Weights of a small transformer language model: biases on query, key and value.
Each number is 128 + 24 x the weight over its row's rms, rounded and kept within 0 to 255. Layers, rows and columns count from 0. The size above them is the row's rms in percent of the matrix's.

# layer 8 MLP gate, 256x128, rms 0.119, rows 80-133, columns 0-127
size [100 100  92  94  96  98 104 100 102  96 104  91 103  90 107 100 104  95  96 109 112  97  98 103  99 102  99 104 104 100 103 101 117 109 106 110 102  98 108  96 100  98  92  96  93 102 105 102  89 101 101  97 100  96]
[[113  93 141 184 143 105 137 141 135 121 146 136 166 108 107 116 161 141 124 133 169  91 124 114 110 119 146 132 147 114 152 207 145 128 142 140 104  87 134 135 156 134 166 136 136 101 132 140 133 154 136 129 128 131 153 105 124 145 124 116 198 134 109 122 109 154  72 100 101 131 164 146 135 147 160 126 150 118 177 133 130  70  98 168 139 154 112 142 120 171 121 147 147 143 128 156 155 113 123 122 134 184 132  83 131 132 119 121 136 146 133 116  83 107 112 159 122 141 132 122 115 133 116 149 115 135 160 183]
 [119 111 104 118 147 126 124 118 107 171 108  92 166 153 172 163 114 132 124 126 102  99 121 112 137 110 107 123 118 132 154 177 164 112 130 155 127 111 101 116 104 157 124  98 125 125 161 137 129 135 113  97 142  97 174 134 146 125 152 158 157 186 161 123 101 169 132 112  77  75 131 125 109 114 154 124 183 158 149 126 151 129 124 108 132 105 150 162  97 129 100 143 123 171 161 147 137  92 143 105 121 141 110 144  81 159 132 127 140 131 196 123  99 110  96 139 119 138 114 142 148 146 112 155 104 138 121 117]
 [111 132 118 115 138 122 163 122 130 181 113 114 134 150 111 129 119 166 175 103 118 113 122 145 127  82 164  89  97 111 109 165 129 115 119 122 137  68  96 129 138 125 170 124  89 124  96 107 181 134 118 127 142  91 155 159 139 179 141 100 150 110 130 126 190 144 135 125 142 100 113 139  80 132 164 119 110 158 134 164  94 113 117 159 152 146 176 131 122  83 138 114 136 147 145 115 116 151 129 113 124 145 130  62 143 123 121 137 139 135 117 142 124 102 114 155  94  95 107 153 131 122 116 161 101 119 130 119]
 [151 120 137 120 131  90 178 139 146 120 113  96 114 151 142 119 132  99 135 152 135 125 105 148 119  99 130 116 146 116 179 148 150 127 131 130 125 117 151 152 143  79 121 151 123  85 124 155  57 109 125 132 131 128 148  84 160  97 100 110 126 188  83 155 123  92 159 156  96 172 145 157 148 139 130 150 118 125 139 116  89 156 156 108 123 136 120 151 141 102 131 122 134  78 151 145 150 129 112 138 106 159 158 156 168 112 123 139 128 127 120 130 172 152 135  85  87 133  76 105 127 129 130 133 120 121 171 119]
 [162  92 148 119  96 157 126 122  45 118 154 138 129  96 142 136 114 127 124 106 168 139 178 119 150  88 149 155 125 161 125 158  99 106 106 141 120 115  81 144 136  67  97 120 124  95 131 111 130 149 143 131  94 137 132 128 109 144 103 111 118  77  89 125 153 156  73 131 116 153 135 120  85 126 104 135 105 117 143 160 124 118 120 152  87 149 126 140 167 142 126  89 152 135 115 146 106 142 113 125 112 103 123 136 139 138 114 148 111 133 159 138 105  83 135 112 100 157 166 150 149 118 104 142 116 103 163 141]
 [123 118 109 131 127 180 138 116  94 148 119 137 111 118 115 157 136 138 173 177 118 170  97 121 122 143 110 145 106 151 110 182 132 154 140 109  79 138 128 141 163  89 135 147 118 127 135 108 144 145 157 138 133 183 102 159 162  96 188 164 134 142 103 153 164 101 157 114 115  78 147 158 109 148 138 118 165 129 137 126 109 146 132 110  70 143 138 170 142 122 129 115 136 132 109 108 115 172 138 119 100 143 136 114 122 143 108 111 137  74  92 112 119 126 118 147 139 142 143  88  98  98 109 134 153 114 120 142]
 [160 138 109 140 118 120 110  98 160 110  96  98 148 154  75 152 110 142 122 144 145 145 113  90 118 137  92 125 122 151 134 160  86 106 137 126 146 144 135 192 129 107 141 160 123 118 151 126 143 131 147 158 153 149 175  98 124 138 102 130 122 137 153  79 162  95  83 113 119 120 116 119 150 130 129 164 172 156 147 113 111 118 134 100 132  74 124 131 117 140 105 147 165 141 117 160 142 129 131 141 176  81 153 131 142  98 111 151 128 143 105 135 172  91 103 148 123  90  93 126 123 104 125  89 138 147 174 125]
 [130 127 111 169 125 153  88 131  93 140 166 105 128 136 106 148 128 149 138 170 174 123 121 138 137 117 112 131 172 149 142 161 152 176  95 138 141 148 108 128 130 140 128 129 140 115 106 149 133  95 110 158 154 110 142 104 126 116  78 122 143 104 103  78  75 119 138 125 137 130 101 120 153 153 164 103 129  89 127 121 127  90 150 100 106  71 112 135 126  77 104 116 137 122 132 119  79 164 142 152 141 133 131 103 127 148 131 108 146 159 150 177 130 104 135 169 122  67 143  86 111 125 111 117 156 127 154 137]
 [120 121 143 156 131 135  93 179 106 111 120 109 114 131  95 166 104  94  91 126 131 127 138 115 118  97 161  86 131 123 143 168  62  83 136 124 153 153 128 103 136 109 111 144 115 135 169 178  98 122 164  83 161 129 138  95 108 146 133 112 128 111 144 121 140 113 105 128  81 115 106 108 125 168 123 119 149 119 124  69 102 124 125 128 153 110 125 138 143 132 106 109  85 119 119 109  83 132 131 136 154 150 111 134 102  88 155 168 101 134 169 151 128  90 129 141 102 118 149 147 152 146 137 177 140 139 114 133]
 [120 138 111 128 141 117 117 142  54 125 173  97  90  75 145 163 141 124 154 145 151 145 121 139 137 127  96 104 140 114 111 147 155 178 120 146 147 128 122 114 149 126 149 128 140 105 119 158 135 125 169 112 109 132  99 136 123 106 174 122 113  98  72 100 159 136 150 133 113 106  92 100 134 153  98 145 141 110 118 129 131 109  87 144 132 134 111 168 118 151 141 123 160 127 137 154 107 151  96  99 162 119 156 133 126 124 156 153  96 168 174  85 117 129  96 180 110 111 130 104 159 131  98 157 118 157 118 151]
 [ 62 119 122 154 106 132 104 102 111 155 147 108 115 155 114 110  93 146 101 100 155 143 124 138 138 145 119 116  94  82 139 175  84 101 108 148 143 107 111 102  83  70 170 106 132 142 121 111 140 119 123  93 107 183 137 146 133 150 172 138  77 151 150 111 134 118 109 115  97 127 120 124 155 172 143 105 149 144 100 136  92 134 115 101 166 132 142 123 139 164 133 130 109 125 116 127  92 106 136 114 159 132 159 124 113 142 133 140 110 164 164 124 161 115 135 147 118 160 152 117  90 110 160 103 120 110 131 156]
 [151 186 116  88 160 138 171 150  87 166 118 147 153  56 129 105 141 127 126 114 146 110 117 105 134 174 107 103 129 133 162 112 171  93 126 117 117 130 128 167 111 137 109 151 154 119  97 137 148 104 109  94 145 122 135 118 121 134 145 126 141 142 116 106 114 147 103 186 108 144 144 112 111 125 131 132 143 149 140 148 123  95 182 137 112 103 138 124 133  81 127 152 161 141 100 125 146 133 138  94 112 103 104 124  88 167 149 136  99 180  93 142 140 120  87 115 120 131 152 107 125 149  78 111 149 141 131 117]
 [115 148 104 156 153 140 164 107 114 123 152 123 127 142 128 152 116 132  80 165 163 163 126 133  79 165 142 144 155 123 109 166 139 106 117 183 150 153 134 118 114 106  93 114 153 103 113 144 147 143  86 129 138 146 145 155 135 123 132 130 181  90 160 139 143 124 151 174 132 111 128 133 128 165 131 125 133 166 107 146 117 123 114 145 126 157 158 145 135 156 132 118 141 138 121  97  88 126 120 121 136 114 100 187 145 125 143 117 137 124 164  90 128 169 162  97 188  83 116 113  98 156 118 110 107 130 144 180]
 [154 144 123 172 195 122 109 118 140 131 130  91 169 137 143 110 157  95 101 145 155 155 175 126 110 123 101 164 156 137 114 161 105 139 130 118  64  88 123 127 104 147 116 139 162 121 121 134 159 134 131 114 125 160 125 125 143 109 111 159 106 100 124 130 142 137 120 146 155 133 126 115 110 139 106 140 123 146 146  76  81 169 153 131 118 142 165 132 141 130 115 115 137 154 157 151 106 141 124 149 131 112 131 145 138 111 139 163 188 154 199 114  86 120 156 122 156 105 138 152 154 144 125 131 135  96 130 172]
 [141 132 139 143 112 168 127  75 140 166 153  97 140  98 122 108 153 125 121  79 180 155 133 113 137 158 151 125 150  94 155 112  89 128 127  95 120  94 143 156 112 111 105 160 105 104 135 162 115 135 127 114 159 105  91 172 133 112 121 152  98 136 108 124 103 184 148 159 118 112 127 115 129 151 125 109 125 103 146 127  93 125  98  95 135 110 151 139 116 138 109 147 157  85 102 108 116 153 166  89 150 139 148 109 105 118 138 116 148 129 168 132 137 121  77 141 176  94 108 119 147  93  89 141 115  97 142 149]
 [147 114 157 120 109 160 115 154 128 123 143 153 148 121 145 129  96  61 117 135 133 136 126 129 159  91 155 147 107 133 163 121  75 103 101 130  85 123 128 145 153  52 127 110 145 115 177 146  97  91 111 136 104 135 132 124 108 108 139 166 136 143 113 130 147 123 130 109 118 118 178 138 112 169 132 154 134  99 122 132 113 116  69 121 157 116 122  91  89 141 127 153 127 162  94 112  92  76 146 146 131 115 122 109 124 110 152 131 111 149 115 139 111 120  95 160 115 130 145 113 153 133 154 152 135 167  85 164]
 [ 80  97 140 138 165 138 116 204 136 161 122 146 131 131 117 150  91 106  83 108 161 116 101 139 159 122 102 106 154 158 125 122 126 114 143 145 130 116  89 113 104 146 181 136 177 146  95 175 162 133 140 168  91 138 123 144 105 117 108 124 126 123  94 120 145 160 137 140 177 107  95 143 141 122 141 145 126 136 136  89  88 148 147 117 144 172 101 124 146 124 138 185 119 169 107 131 138 135  97 141 168  99 111 143 156 119 151  92 146 135 146 117 141 105 125 145 153 130 143 143 113 163 139 127 124 151 127 139]
 [119 158 139 117 142 121 105 141 113 146 148 157 120 121  98 136 114 179 116 158 140 113  93 104 119 125 117 116 140 120 146 171 122  69 183 114 160 113 123 135 149 103 138 147 155 167 147 118 144 139 115  91 134 113 158 115 108 113 100 131 137 123 150  63 139 141 121 135 120 155 109 144  93 163 109 135 128  78 130 134 135 118 145 152 153 107 100 163 132 119  91 128 111  98 176 161 128 102 154  68 154 133 134 128  90 127 168 158 110 184 147 100 137 137 128 151 121 119 166 126 154  90 108 148 124 141 130 166]
 [159 123 125  89 148 143  89 152 139 119 153  59  91 139 134 133 113 133 131 151 141 150  93 174 129 120 119 102 168 101 141 108 119 133 106 108 160 111 107 131 111  99 113 151  95 117  92 128  63 131  63 123 121 175 132 144 138 104 117  99 152  92  97 158 140 105 122 119 110 137 119 114 118 168 136 145 128  77 132 112 145 136 148 100 127 126 100 128 109  98  97 139 160 149 143 131 110 124 112 133 128 150 131 116  77 101 158 104  90 135 173 142 104 139 148 144 113 144 117 143 174 126 113 127 104 107 162 120]
 [129 127 132 162 134 145 132 138  93 124 115 121 113 152 111  89 137 140 101 151 125 152 115  94 136 142 116 153 135 142  76 109 125 142 144 124 121 133 125 142 102 155 186 125 142 162 185  82  95 106 132  85 208 132 147 102 122 114 127  94 140  95 150 136 120 109 100 162 146 125 110 112 151  99 115 124 106 115 133  94  66 124 116 130 139 101 124 118 132 115 138 117 131 166 108  54 126 100 157 115 146 152 148 122 147 133 135 104 106 180 138 140 139  96 170 166 109 114 131 101 128 146 135 126 135 136 143 149]
 [142 129 116 126 135 161 104 139 142 131 142  92 137 107 131 134 104 117 109 142 150  90 167 165 124  85 130 119 176 139 153 122 128 147 135 122 108 100 119 165 128 101 117  96 124 116 155 102  85 121 178  96 130 170 109 114 117  90 153  88 133 168  98 125 114 162 157 148  89 146 165 164 120 148 118  82 127 124 113 150 138 126 202 126 131 167 109 100 118 101  98 157 126  98 125 142 127 118 116 161 118 158 121 143  97 158 154 126 164 144 154 126 107  89 119 100 103 146 134 125 135 131  85 126 115 132  98 158]
 [136 157 136 164 148  95 112 162 171 114 138  72 147 132 144 121  98 155 102 132 157 105 159 112 143 185 115  97 144 143 156 115 113 147 141 107 153 151 126 157  85 157 163 180 132  95  94 139 148  95  86 137 111 140 150 129 129 155 112 156 143 163 144 113 127 161 133 130 154 110 140 126 113 152 143 132 130 144 104 131 105 137 168 139 117 113 146 161 143 120 138 140 138 141 152 148  85 108  92  97 110 140 144 107 134 161 132 110 112 152 106 158 149  82 102 139 159 132 160 143  98 111  84 142 107  98 138 173]
 [154 116 119 137 161 151 190 131 115 102 118 109 156 135 119 107 167 128 140 164 124 146 112 138 142 152 109  68 122 152  50 108 128 137 141 119  94 138 188 148 131 121 119 156 116 158 164 161 161 146 114 143 114 117 140 122 150 149 101 115 111  99 159 134 124  76 111 139 144 166 174 172 137 137 141 107  88 118 152 171 104 163 149 108 129 126 121 104 115 100 115 106 135 145 116 134 129 122 133 111 160  99 127 127  96 135 130 116 128 132 134 118 110 140  83 151 154  94 171 114 130 155 148 147 125 157  98 123]
 [146 148  98 117 140 130 170 158 164 133 145 117 109 102 124 141 100 134 135 149 146 167  98 136  88 133 123 137 108 125 144 144  99 129 178 142 153 136 141 137 144 103 164 106 140 124 138 159 133 163 129 142 149 163 117 154 124 108 149 153  72 143 150 139 115 105 164 150 134  81 150 141 138 157 144  76 123  93 110  91 119 113 188 119 183 103 165 126 115 110 125 121 166 152  95  84 117 131  95 131 115  89 146 143 145 137 100 117 109 130 131 109 110 110 149  95 108 117 109 109 149 111  99 117 150 109 173 168]
 [129 120 115 116 117 140 122 149  95 130 116 164 138 132 128 110 162 139 129 174 108  93 120 119 129 133 151  93 123 122 100 119 114  96 147 119  98 171 143 124 118 103  92 127 131 117 123 141 107  70 130 125 110  71 131 138 121 134 136 116 122 156 131 147 115  99  79 137 130 143 126 113  95 106 130 164 131 127 169  89 142 140 214  89 142  87 145 110 137  84 150  91 155 172 129 110 152  84 121 124 135 115 123 129 135  98  99  99 115 119 172 149 129  88 110 149 148 123 133 126 168  97 134 116 108  87 144  97]
 [105 113 103 145 122 161  96 126 160 119 134 126 172 103 166 135 111 155 107 126 139 131 105  77 128 139 153 125 153 108 126 160 153 106 134 140 115  86  82 160 125 101 150 133 162  82 129 120 168 128 163 149 121 190 119 145 120 108  99 112 150 168 108 142 148 141 107  92 115 125 108 158 152 126  91 123 131 136 154 127 114  92 111 118 103 128 153 142 138 104 111 153 149 165 147 140 154  65 153  92 135 123  88  92 137 103 156 138 102 162 127  87 125 127 144 114  99 107 143 143  94 115 108 155 115 121 142  94]
 [102 131 130 114 147 143 137 120 132 159 175 142 131 123 108 141 118 127  64 178 116 116 112 121 150 118 109 147 184 143 117 117 152 142 150 115 116 136 109 120 126 180 141 139 138 160 104 150 138 119 106 112 107  99 143 124 129 132 120  69 140  84 103  96  94 111 136 117 135 138  87 118 125 137 190 155 135 137 132 154 127 131 160 153  89 120 126 111 122 147 122 126 127 130 128 110 149 120 108 103 137 116 134 103 143 162 117  68 110  98 161 185 111 128 196 140 170 108 117 111 134  94 110  80 113 131 136 156]
 [104 126 125 142 122 155 157 124 139 138 103 147 126 170 120 116  96 112 146 151 166 156 168 127 146 142 101 108 152 157 161 129 147 108 148 166 163  91 135 163  96 131 109 109 137  89 158 116 162 120 103 125 147 119 121 151 111 146 122 162 172 117 132 105 110  82 128 123 127  78 151 127 137 157 122  71 139 142 187 132 147 124 135 150  75 116 118 127 141 132 149 158  99 129 132 113 129 136 140  80  90 166 155 118 100 192 115 142 115 102 111 150 122 111 131 150 129 135 174 145 145 118 109 157  97 142 130 154]
 [100 132 130 111 161 124 112 149  78 118 132 147 125 140  96 123 102 140 124 165 122 135 127 104 124 187  91 107 121 129  94 128 115 144 117 143  91 152 152 122  86 134 126 112 116 117  94 143 138 133  86 156 129 147 142 117 134 104 100 110  69  90 108 144 150 120 124 130 143  77  89 111 135 137 135 119 121  99 151  88 116 161 158 135 118 129 146 134 117 125 166 100  97  97 162 116 141 161 167  77 126 143 108 135 125 165 100 161 102 164 155 142 137 142  99 153 127 160 189 156 157  95 118 102 108 117 126 129]
 [129 138 119 149 153 174 109  92  95 138 121 131 123 110 125  89 174 140 114 129 164  99 137  81 102 113  96 132 111 145 131 168 104 109 151 106 121 153 136 172 105 101 143 134 141 129 146  91  88 140 145 143 184 132 158 122 106 119  82 110  77 174 163 129 149 118 116 136 130 119 155 137 133 128  93 102  98 125 154  93 142 131 132 109 142  92 129  97 128  85 121 121 135 157 136 128 137 147 129 108 101 168  78 131 111 111 144 132 121 137  64 158 134 128 115 134 137  91 118 136 123 120 121 143 150  87 127  75]
 [141 126 114 128 134 107  66 147 144 106 126 141 117 108 141 187 110 121 121 145 141 135 139 179 124 129 126 119 108 113  83 134 141 136 126 115 142 119 141 140 130 150  83 127 136 123 125 147 116 137 121 167 130 137 161 126 157 137 163  98 151 144 120 127 137  95 125 140 102 144 137 176 137 108 114 133 102  96 105 115 154 157 119  73 145 151 125  63 157 135  97 155  81  93 132 169 131 150 157  99 182  83 133 124 145 114  79 144  98 111 146 115 106  80 109 137 106 133 151  98 132 133 131 104 133 148 113  77]
 [127 155 156 118  86 153 133 130 120 154 161 139 125  87 142  94  88 103 140 118  95 132 135 166 167 108 149 122  96 129 144 134 111 117 133 102 130 154  57 134 151 112 137 133 130 120 103  74 115 100 135  62 163 125 119 127 139  94 113  96 128 117  94 124  94 149 159 131 124 179 113 144 137 123 162  96 159 172 124 139 147 109  84 166 154 123 159 160 134 119 128  97 125 129  91 116 119 129 133 128  93 165 109  85 119 137 144 146 105 153 106 138 139 134  99 122 103 136 134 154 143 130  93 151 128 127  99 160]
 [142 169 102 115 162 104 108 116 146 131 152 160 141 148 108  89 110 114 134 149 118 140 134 136 120 112 111 111 106 137 122 146 101  76 138 113 103 141 108 130 126 111  94 143 141 109 172 161 146  89  98 102 118 166 110 131 132  84 108 110 101 113 105 160 111  78 102 176  91 136 119 122 129 167 138 121 168 144 110 116 109 124  95 164 138  82 137 151 115 147  90 118 134 157  90 130 117 132 165 104 116 125 142 118 150 114 140 152 119 167 114 119 115  86 109 161 152  99 156 118 146  74 105 173 146 148 159 145]
 [121 119 115 131  86 144 162  96 113 146 146 128 109 124 169 156 112 113 107 139 181 108 151 167 104  92 138 122 120 147 118 143 112  71 110 153 188 130 117 142 115 145 160 113 104 128 137 179 135 124 126 144 147 123 123 126 165  93 131 114 126 116  96 111 150 135 111 184 120 112 153 128 107 161 113 101 179 130 144  69 151 124 158 126 130 126 131 146 120  90 141 130 125 126 173  71 125 126  76 114 131 102 144 147 124 129 142 157 102 126 161 122 132 104 108 134 134 142 137 111  81  96 113 183 115 115 130 135]
 [106 113 127 109 154 121  75 133 110 145 164 105 150 111 129 153 100 113  96 124 124 118 101 129 111 112 108 132 121 136 119 199 148 122 107 125  99 154 115 124 165 135  62 136 161 172 141 137 149 106 119 166 156 115 130  91 142 142 170 129 142 144 103  91 136 112 111 132  91 158 113 175 113 100 110 117 171 157 133 121  99 135 111 149 108 149 136 161 121 176  90 146 107 158  99 132 136  94 145 149 132 156 142 152 103 126 101 131 121 139 138 157 165  80 108 135 109 144 109 118 129 149  94  99 136 159 115 101]
 [135 123 160 133 134 154 130 135 136 149 107  83 114 117 150 127 130  95 146  99 143 134 113 126 139 107 117 123 112 110 143 172 142 133 129 129 160 112 168 124 109 102 149 134  95 102 132 126 108 118 127 131 135 144 103 154 140  93 141 157 135 160 139 137 125 102 151  89  85  42 162 143 129 151 105  50 141 166 143 104 149  88 106 103 134 132 123 171 157 139 117 151  99  98 138 114 119 136 139 132 116 201 143  92 122 140  81 148 101 121 124 103 170 133 115 139 123 137 121 136 136 138 144 133 116 162 153 167]
 [118 157 105 130 146 138 145 101 121 123 154 123 137 141  75 156 114  91 159 161 130 142 144 133 136  90  91 116 175 122  99 151 102 110  98 136 127 152 105 165  96 126  86 150 125 132 151 140 133 152 127 156 163 170  75 115  75 127 154 119 122  94 124 141 128 134 114 112  97 141 128 123 147 167 130  95 123  95 126 133 165 116 105 168  93 161 153 120 124  87 118 127 127 152 166 119 119 146 135 159 100 100 157 141  93  94 121 119 156 140 101 147 139 115 120 119  66 108 140 101 175 102 103 146 135 149 118 119]
 [103 116 150 141 128 133  82  89 161 132 147 153 146  96  94 130 108 121 158 163 152 142  93 112 129 120 211 126  92  97 109 132 110 126 145 133 122 169 111 157 107 125 152 171 146 121 134 138 158 130 149 118 123  93 111 102 161 132 142 135 115 172 132 150 115 115 115 136 184 100 130  96 123 136 124 126 156 125 160 135 130 114 132 153 160 141 143 109 165 190 135 162 138 157 139 130  85 135 102 131 101  81 122 119  95 109 122 146 121 156 133 122 142 136 153 121 183 128 126 128 137 112 179 169 119 136 111 114]
 [159 127 117 151 103  88 130 103 182 144 183 139 129 126 109  93 145 103 125 156  91 114 157 139  80 125 137 122 110 115 117 186 124 117  75 170  90 139 123 145 138 116  99 118 161 139 153 168 127 126 100 126 137 144 121 137 159 115 110  95 116 125 141 102  69 121 109 168 115 109 170 176 138 117 148  84 139 134 110 103 151 108 153  88 134 126  91 140 115 138 100 119 130 106 163 120 156  90 152 118 104 149 103 144 125 118 107 121 140 124 136 144 123 107 161  98 160 150 145 148 159  97 142 123 124 129 101 132]
 [152 139  91 126 152 143 151 117 147 100 148 137 163 123 110 124 148 104 163 135 123 107 182 130 153 147 158 142 137 110 155 126 116 135  82 141  73  88 124 131 149 183 144 127 121 166 119 154 141 152 124 157 148 159 147  89 165 170  97 101 111  91 143 107 105 118 115 153 117 138 157 130 136 124 134 129 107 158 115 131 172 137 127  88 126 156 119 124  98 144 141 154  89 138 126 128  97 113 137 174 142  99 130 162  95 118 161 143 120 100 128 127 117 147  91 128 184 119 112  93 190 116 155 126 104 124 135 131]
 [142 129 136 125 125  86 110 107 146 124 167 125 200 132 135 109 124 102 134 163 134 122 140 141 122 122 144 108 149 132 119  91  91 130 118  74 123 138 113 128  95 126 150  97 131 152 176 164 143 154 147 119 170 140 143 113 125 143 116  99 153 137 129 137 136 164  93 119 146 177 137 158 110 165 187 145 130 158 152 100 114 149 137 114 138 125 137  99 154 149  94 104 138  88 139 120 106 134 151 142 125 116 118 132 119  96 144 105  56 133 117 124 102  93 139 133 197 121 157 123 147 127 138 156 122 140 161 168]
 [104 127 173 161 140 140 102 123 141 131  85 118 120 122 108 127  73 119 146 118 103 106 110 135 137  87 123 146 100 102 136 131 141 131 126 162 147 164 114 129 144 153 141 121 118 139 156 143 138  90 140 124 102  80 119 147  98 139 151 177 102 119 135 126  63 114  95 111 126 103  96 133 132  94 139 101 143 151 154 156 139 125 174 118 121 120 157 134 114 149 161 142 140 124 150  94 147  95 130 133 110 121 115 124 175 172  89 179  69 147  99 139 109 117 108 156 143 153 158 152 104 120 119 168 155 142 159 127]
 [ 92 128 116 125 126 143 109 163 139 129 168 145  96 146 131 116 126 159 141 142 163 151 117  90 108 158 119 108 152 125 117 125 121 149 103 138  91 126 102 114  59 158  84 124 168 147 155 160 129 132 151 156 121  91 162 117 145 102  80 123 136  96 125  84 106 123 112 146 103 131 149 158 143 111 168 125 184  97  99  99  97 111 126 123 164 123 111 138 119  95 110 158 127 113 151 110  66 134 163 132 154 148 152 130 131 136 142 110 125 127 150 108 171 152 107  92  92 130 147 110 102 122 132 135 115 134  92 146]
 [130 131  85 153 176 163 152 139 116 131 125 146 135 149 115 110  85 151 134 134 115 125 146  95 153 128 107 109 162 108 123 125 125 123 164 100  99 157  92 113 126 134 130 163 122 141  99 111 143 127 170 133 126 162 114  91 117 101 125 114 106  99  72 110 127 139 133 172 119 142  90  95 156 142 122 117 111 145 140 156 131 141 144 110 140  75 154 157 114 111 160 118 127 180 118 129 106 169 165  88 133 126 171 149 159 139 153  68 115 139 145 124 124 110 109 151 172 100 153 120 104  96 114 180 127 139 134 143]
 [101 142 153 119 108 123 100 122 117 166 127 159 111 133 133 159 103 101 109 129 124 104 111 133 112 133 126  95  94 137 101 135 153 119  61 154 155 112 125 146 152 153 131 132  83 145 132 119 186  90 116 172 106 132 153 115 121 129 153  87 126 140 161 127 149 150 122  96 109 103  89 106 160  98 134 119 141 161 121 100 157 109  86 165 140 109 143 144 138 150 135 110 116 143 111 157 114 103 107 148 113 132 141 125 171 157 103  86 120 125 141 112 145 158 143 195  90 130 135 132 128 171 107 118  95  82 122 154]
 [110 148 115 114  85 144 124 142 148 152 161 116 139 161 110 149 151  92 147 101 147 130 109  90 143 104 171 125 144 153 140 121  97 113 167  69 170 127 133 165 100 118  92  86  78 152 133 130 153 104 137 137 137 171  81 110  85 123 145 127  98 111 153 115 115 128 171 132 159 105 144 134 132 134  96 134 108 116  88 138 129 115  85 161 110 149 117 103 183 128 138 133 121 126 112 113 108 155 114 128 100 113 141 118 142 134  94 133  99 115  92 141 120  97 116 138 103 142 132 144 178 147 151 123  83 126 104 154]
 [110 131 108 167 124 214 148 147 122 143 126 113 162 137  78 123 135 104 131 141 139 142  78 132 163 132 141 122 166 114 116 143  95 101 144 153 133 129 122 112 117 110 110 131 126 112 156 110 155 119 166 137 115 111 134 120  98 127 140 157 128 156 101 125 109 159 120 152 102 163 156 114 124 167 124 153 155 144 145 130 101 125 154 122 159 100 128 113  96 113 108 134 113 135 118 120 137  90 157 114 155 136 143  99  97 129 137 112 131 147 173 100 107 130  89 173 158  84 148 110 151  81 122 174  76 148 173 143]
 [100 118 102 154 139 115 119 132 144 134 125 120 151  74 133 129  80 148 114 130 179 136  90  65 102 143 146 124 127  92 142 179 116 127 120 143 113 157  97 133  92 110 173 138 160 143 112 122  89 110 143 112 159 150 121 145  96  82 174 145 116 135 168 137  92 117 126 133 101 144 159 119 160 152 115 150  89 145 123  72 118 127 134 114 121 153 116 140  99 101 119 111 134 109  95 140 114  97 142 105 139 130 159 107 115 118 106 133 140 126 128  90 165 144 161 127  91 152 113 157 111 126 109 173  98 131  97 130]
 [106 138 149 109  78 139 123 157 180 126 125 157 104 122 150 111 123 112 138 175 111 150 163 109 176 150 102 114 132 111  91 103 116 182 154 142 175 140 106 101 129 161 114 102 131 112 118 109  94 177 148 150 115  90 133  96 133 125 118 135 130 146 117  99 102 133 102 142  86 165  95  98 111 102 125 121 131 140 126 151 125 127 162 119 164 127 148 129 129 106 154 133 194 113 120 148 143 152 127 136 132 111 126 153 102 149  89 115  98 115 118 145 124 125 135 128 164  92 160 103  72 113 150 150  98 137 148 159]
 [142 115 131 131 117 148 113  90  74 135 169 156 147 114 114 130 132 101 100 115 127  95 123 126 126 123 130 121 142 156 128 152 137 150  96 170 156 115 118 141 145 144  96 113 109 125 137 152 196 135 161 123  93 138  94 142 132 110 105 155 121 138 130 151 153 153 153 141 119 105 134  94  94 122 150 116 177 134 162  78 112 115 105 145 121 155 137  99 117 145 121 137 171  95 165 165 114 116 149 179 105 108  63 100 155 155 126 126 130 117  92 103 144 137 124 125 135 149 127 186 169 146 157 123 125  99 107 114]
 [177  98 137 147 115 131 135 134 108 121 163 104 151 139 105 168 130 131 128 184 141 171  96 126  99 108 172 134 113 125 135 137 107  72 107 145 121 134 139 130 147  59 144 165 198 133 146 142 131 122 156 120 119 128 127 132 119 125  97 169  75 102 102 103 138 106 139 102 136 100 136 149 115 142 151 145 136 112 142 147 116 145 112 176 122 144 117 108 117 175 137 147 111 138 145 114 109 115 109 134 158 119 119 153 137 117 193 149 113 124 132 182  91 109 140 137 145 124 128 130 125 135 114 165 123 156 169 146]
 [121 140 135 153 120 154  80  80 136 136 141 103 136 110 140 123 175  99 168 158 115 122 152 120 132 136  98 152 131 127  71 159 102 154 149 106 108 103  96 108 101 134 158 135 120 151 173 124 150 157 108 133 133 137 183 124 111 144 134 121 163 102 113 145 144 163 144 139 114 164 104  90 108 146 132 129 136 126 139 130 120 131 109 123  91  98 151 129 140 142 110 122 130 139 127 116 121 143 144 119 152  94 168 155 113 148 129 140 121 151 113 158  94  71 131 193 102 156 172 129 149 121 114 164 130 165 167 175]
 [105  98 136 142 110 149 109 124 117 116 121  69 137 132 154 153 153 131 144 118 147 158 132 130 155 161 140 148 113  88 100 175 117 117  95 112  91 147 114 130 138 115  95 186  96 165 153 151 126 107 178 139 160  85 143 138 113 142  90 121  95 136  88 129 120 110 114 106 169 119 141 116 125 135 141 120  95 131 160 143 142 121 127 103 137 107 150 116 116 166 189  99 120 110 121 104 107  82 139 131 107 123 126  76  96 110 166 116 127 159 114 135 116 130 126 162 109 167 148 159 115 167 120 131 173 135 112 125]
 [148 159  97  98 104  96 119 177 138 136 133  72 141 147 168 130 138  88 130 132 144 142 166 127 143 142 142 131 132 130 165 127 138 145  79 117 117 115 146 125  79 116  85 138 151 113 152 115  83 100 157  95 131 114 122  99 114 119 133 120 112 160 129 106 117 142 132 137  74 113 146 141 129 142 141 141 136 160 159  96  96 131 179  99 141 120 141 170  99 143 114 151 140 151 119  83 131 134 128 147 101 171  92 117 162 117 114 148  79 123 131 103 161 153 127 100 136  78 146  85 127 117 166 124 104 131 133 112]]